config = dict(
    norm='rmsnorm',
    norm_eps=1e-07,
    positions='rope',
    init_std_down=0.0134,
    beta1=0.93,
    grad_clip=1.0,
    dataset='wikipedia_en',
)
Each number is 128 + 32 x the weight over its row's rms, rounded and kept within 0 to 255. Layers, rows and columns count from 0. Numbers have three digits each. The size before them is the row's rms in percent of the matrix's.

# layer 3 attention query, 64x64, rms 0.286, rows 0-63, columns 0-63
072:120074097138126177140097158084129152108154168153124125106164155107146087115154147128125133174114125097125164120074140156147222087084198112130099118133092087163121107058171177110096159094141143
072:150149153059181157107086104142101127144151128099142103144081128122155135153159121123119098088170083092165130073123127149117106112043139154096131127135123167129156176131147182073214072145125113
052:114118195114112081103163099128161139139126086128104130093144106086165129125154166070117123088138085127151163106191132092113065146208123134075132125148191137090152144147086147144074122163080145
092:109103228126115115126124067086146142128103165084164083064179124147149145134130151057101168093131069097144143110196104134107124150135132137090155118167174141099151122156138146160136103169124138
098:160166180056129151113120132150093135135116084127140149110120146095117132085162103135081181080119122105155118155194124089097148184156065116128080093149138114162157202141081116126135123190091121
105:084178126124078075075150201107098139138129130187098114106136169157116154085159099143110114065100120151101147162144096100207163178125091120167149124094078116128150144137138100164114141147104085
106:111148070136132062148094137118107108163129136120117117098128081126140099095110139108173201146073105084104103172152138124162148124148127104082117139090157091056155088146099208084180121129088118
113:179125115126139130145154098130176166142166167135140167101132109137116093139102124135174117122117119116117125080072119180111164182172159070099144045158101133146070129121134131117207198162128160
111:172141196086139079104151131135141136125070079118142104120135120144148148109114128110094110097114073152145113085203134129095068136177126108104178129124183095087168103175119162144102134211126143
108:149121155049132115084143100186115119156121102081131133108085092159145142139110123080122131094146079130158096095178124093091039102148085118087125160158146141113138110133101175088155105207126122
097:125131116196085078126121145067130145151129203159118094138155133112117121100115115143121103115135154177087136145137092161157173165076183117161170126165084074163157119162106105144180132052112117
078:132145074086127128181097158122098098084097148126121080160128121144085088064131153163099106131120125170191148158119111111150058119113113194150176114157084069178112140160131160147132128176154105
100:106149093145137112090092192125151109139151153158121153145112137106128101123135040148075099150123153098110148168183152124121165198083156071117103137066072129078120102078142092132149106084133119
131:108142204095144132144092099139153101087135143074134121129127142103101126155119126088087160127169119072204104077183116129064054120167098135110116130151135129082133143096111174128126096199117146
108:145202139116113192146103111153111154169141141155100133150136153164115117106112140087173121118104112156151135173131128199106067089153124142173164166166139203167096081124165128125111109141050117
099:111144153119150094218120128139156090128096088159180130075141109199128161057131082101115097142128100091067132105118103065089160132111147183105114167150136132112144182126110117081128146118104123
102:197089170089117124112118154121121092124170086130141156181143096117139143148171168101128100147092120101098072112140088166079114165115091160153187136071131081146195136165144171153136133182159121
097:130150117159094118102119139090131155085117064094162148175160091126112101087106119159074112115128117173111100167135140139159120185201072094111146149139113157134100125162204104103173171137130059
112:074060156193141187087139146129151110109137114099125174051123133124110156140195110146113122110126110092095059159135195139154131143115084104114128156138063151136126117146089092129144084152106155
099:108157185072186180110136098107117160088113058127160144158124141126108152074097132131108140130126124084149108112171063171183094165078123074129116129125149086097109092102089101111127130072097136
100:097093073137076147062138092095101079079174155152161139165145154101171104105063114139116112063109118110135123144164121136082156125100082102118138130134084053147095130153109101106094145121073135
103:106104150165113142136182127173122117146222102103138101100098150112099167148177126138080128101084132134159120142138074075099099127107114186125139109172183097160154076146173123200159127112120151
119:114085095125128184099109168109102161144146091093138126127134115092134183109084114090130061087139091164120179112099132069145166157092183142101092095072097101142067100158148173118113128156092156
106:164115066137095174091151171138085094145080132150080124076139108127138076152139143147068128093154114177138128100103131086129151111090086086125141187125119084108117136080180106099104123049100131
109:077167113073095199126109094191131117089095120159085128113088116142159130094107132118053132162164153111106173132083116124112153134129138128062166148075115156158159145164081109086136099165149152
112:190127095093136135101100086145130140103202133132103108126144106210099118103151211085170138147115145118171095160095193109095150130091136116081119141146165099162157096070112126168105119107129112
116:087141158136077058120153155132174086124140104159119149101196148178088113114134080108125076149131148158154112157160156142081135127162132129179157066103187088129174155120089106136088118116108182
106:120136146095107110126106128148076080107159150165106169168099125107125189201086103153145125138162104190103121159096129139152177109119043097135122148096162153108092086132106125127119177060141084
114:113140127142163136117117070187099138134123098141156041136123132139144193170118144126130125120129084089124158162153217116207122161135115069180118091138169078133157117121177111144138143137163126
108:141129171137146119182157119117145143116161094181067146140204152173073152128147105095121172122162108101144146161087107134142109150110108126126109097177113141077072169057141185116120058127134146
102:066138161097087140096178100147113128116119117129209069151093118099146097122176101158160120114182149100122149124064105169132105125138121086096093070169147121107126085157167191119082114111150112
102:126120060090139136122155170110107113183138156117181072110124141110089125127126110178099133210131190112202120120136151110088150147131093139127155125137129186092089141107107110106204119152086090
105:135182105139159091149038102107126126149139120163129161187173131135113157125147093093105093141155153110121078143141102107215078168189128119093131106126164125168137142150112181130145186131119081
113:177084170084177147118089115110125109093082115139151212116200133143145148136174133121130098165159113105155093141084168084155113144181081147095099113159137099162121180133108190118109123162152125
092:091090080164158168136168168162101192168139143161119142115130187196123106138061143168147151107166150174121128072111116110143080119138116145141116182166137094145083125107156122145165110121062155
079:147105091141134129183184164085144149119124086095101095119095134105142084096118116172152122126121131137120092148143127145101162102082176170177175062116067142177133197126147120151210104158135137
086:066121159118213160101105150144159162151135122169073084121134109137155100174166116157139195112095112126120143128131110169137171142149123052107131079157171111091150192154102118171153090135130110
100:085122127183176137145174184134072097162115115091083113113073101114169163083151088142117115123162106128093150130169059113173157116111165134121135139158079077135093124107134068151130158186108142
097:122127142061128171164172134118106140153130142119054164146106126075095144174127181153100106102154165129139142117153137155061128096170177158198092099143102160121083100116138129099128085150065095
088:144147169123135070089157109095118175166133195129144168169164151166131047104119112126127101152094114149119120124122185140166092124163094148112063120102112146142144146105098094066108067166153085
095:111140112160085152114190101123112151137196119052077108136085154115091148119118130182138164128128107134145137106142113175144166081077189139183153106125083172113145093145134082177099072139115130
075:144132184093127085107041079100168082150109094115132156130156098142171144092108118086095082138127113112100098144153082085163053117142075117085154127116158130147182117138092158121117166153149097
066:141169080141099134148153117068105110097125150095123158133095129057162099114080128155094160171112164101172120182138171131111200090109142142180153099163058168174149149105133140101122125105145084
074:083107231093098151046138107160196126122116172131171093199146134133122179114167146154136157145113149148127112156116165140139165169149194140144109080133137134124143095148118128135133106149148169
095:075090152134085126163130120151114146105119155118132117139065187103088070126023161170146143143100153130112125146153130121117126103102157113163124110142071179144068175115116121153188161088126158
087:115126177076145128125048137147139093155058110084128136081127123158115144138190072098132125112113093111119158089124140079096118156160088099034105118119160123077130172140120147081153145102104126
094:154154104159089090163075094122148118208112129122116156197124152158110089137099098180114141079149173128175157163139082159154162136166136134145126130099125069095130130072172139094096080127115083
098:154057122065175136134156050159177169103147148143114086112154097166168123113132158093108141094132146140197129103118150111119094165163167151106141091170094107134103174072132111183135139159138146
107:147138191112165100067111100120084100150163096160135132120127098094122120169169159121114176134139134115059107167127148101151082163170134165151175159137141124118144145163053143119137224092129152
112:099105110142119133137173102122139165149092134048139109117081151142158149128114152133089222128168144093106104088077126158152141083072083151183127135116103163140185156116113164142104078118123184
091:197178093108125103211159122131132151110132142131132160062130176145107148117108110060146163126178151163109139143181094157140123157151121102161085078094134155175171175135186133135114132131140085
100:100131115134082140118170153088110168157146141089088128095160223130115105145085184150109082075150075092157180152175110133075135140145083151116155178121147104122113163123182130158124142122114169
102:090184164128139122121145165177139099126113110109105094153160104130122106096113074241142122166149132169180110085174143112086130185132120178112095139110123159118117119118119177146088167145185104
103:155106137047150106108123093130097099131088077138093171157130162125124106114183095160148125142124094159107106169108095149106145122109142119147145122188068166147157103124217131105158166082094193
109:078130155104115132146163189147098105114114147107163164153147083087140093087174158096130193136159146141163131136123182130107144098112150153132126117172116073125103146179119057124109084042168099
091:153125135149118098115133074136171152092100151126132131099170151102076139137136122113179149057142123085085145201126157148094133127095151121089089159150109136094063140131168169053111164160189102
099:110155146152099162117130097116162125094145109130093172124094100134119146128176240093150074179122150093157125162156120130043111160099137127175108151142113092177171075103159126148114151120143156
108:172135118139119140151137105129134081132163048101123118089132109156087145135071159201144117171136077175170217109126131136176136124126160160128133139149119113168166186145153126100146090162075155
109:071153121178108096131117084129141110169112163121159125141154142129146099202093099152157128084085086189124096105134140106083145065110136128179187162134079138133159146122112045173141110144131152
103:139118108100133162141188151160133110157094117105132133156188123170128164094128198085166165104003164120113175120158157137143138151132131087141147155180138106106164106144167124153107140102166124
115:113203186087098162118102161084143095151061138159149135075166096110076112091102169136139124124168138095136090165084063140156098124170112100148124135138121162189152131139143086078108134146117144
106:122085142133134090129115139106099088152149133125132102189155177110135190150071174109177135128172117121223102146123162110154159146087080096082123167175156160158141130144129128195084116142100110
097:088038094112143104172141148133130131097117111124125098130104090140084105155156162110111119121100174097095174104154068101116197115115090143182180148073150162183145135134116134072106122167106097
092:084188129154175085103148192119187090098142100115109152113135157138159131138118121082078114148114081130156082136123160113134129169096156118168126190189149141109154217099139136162080141147120148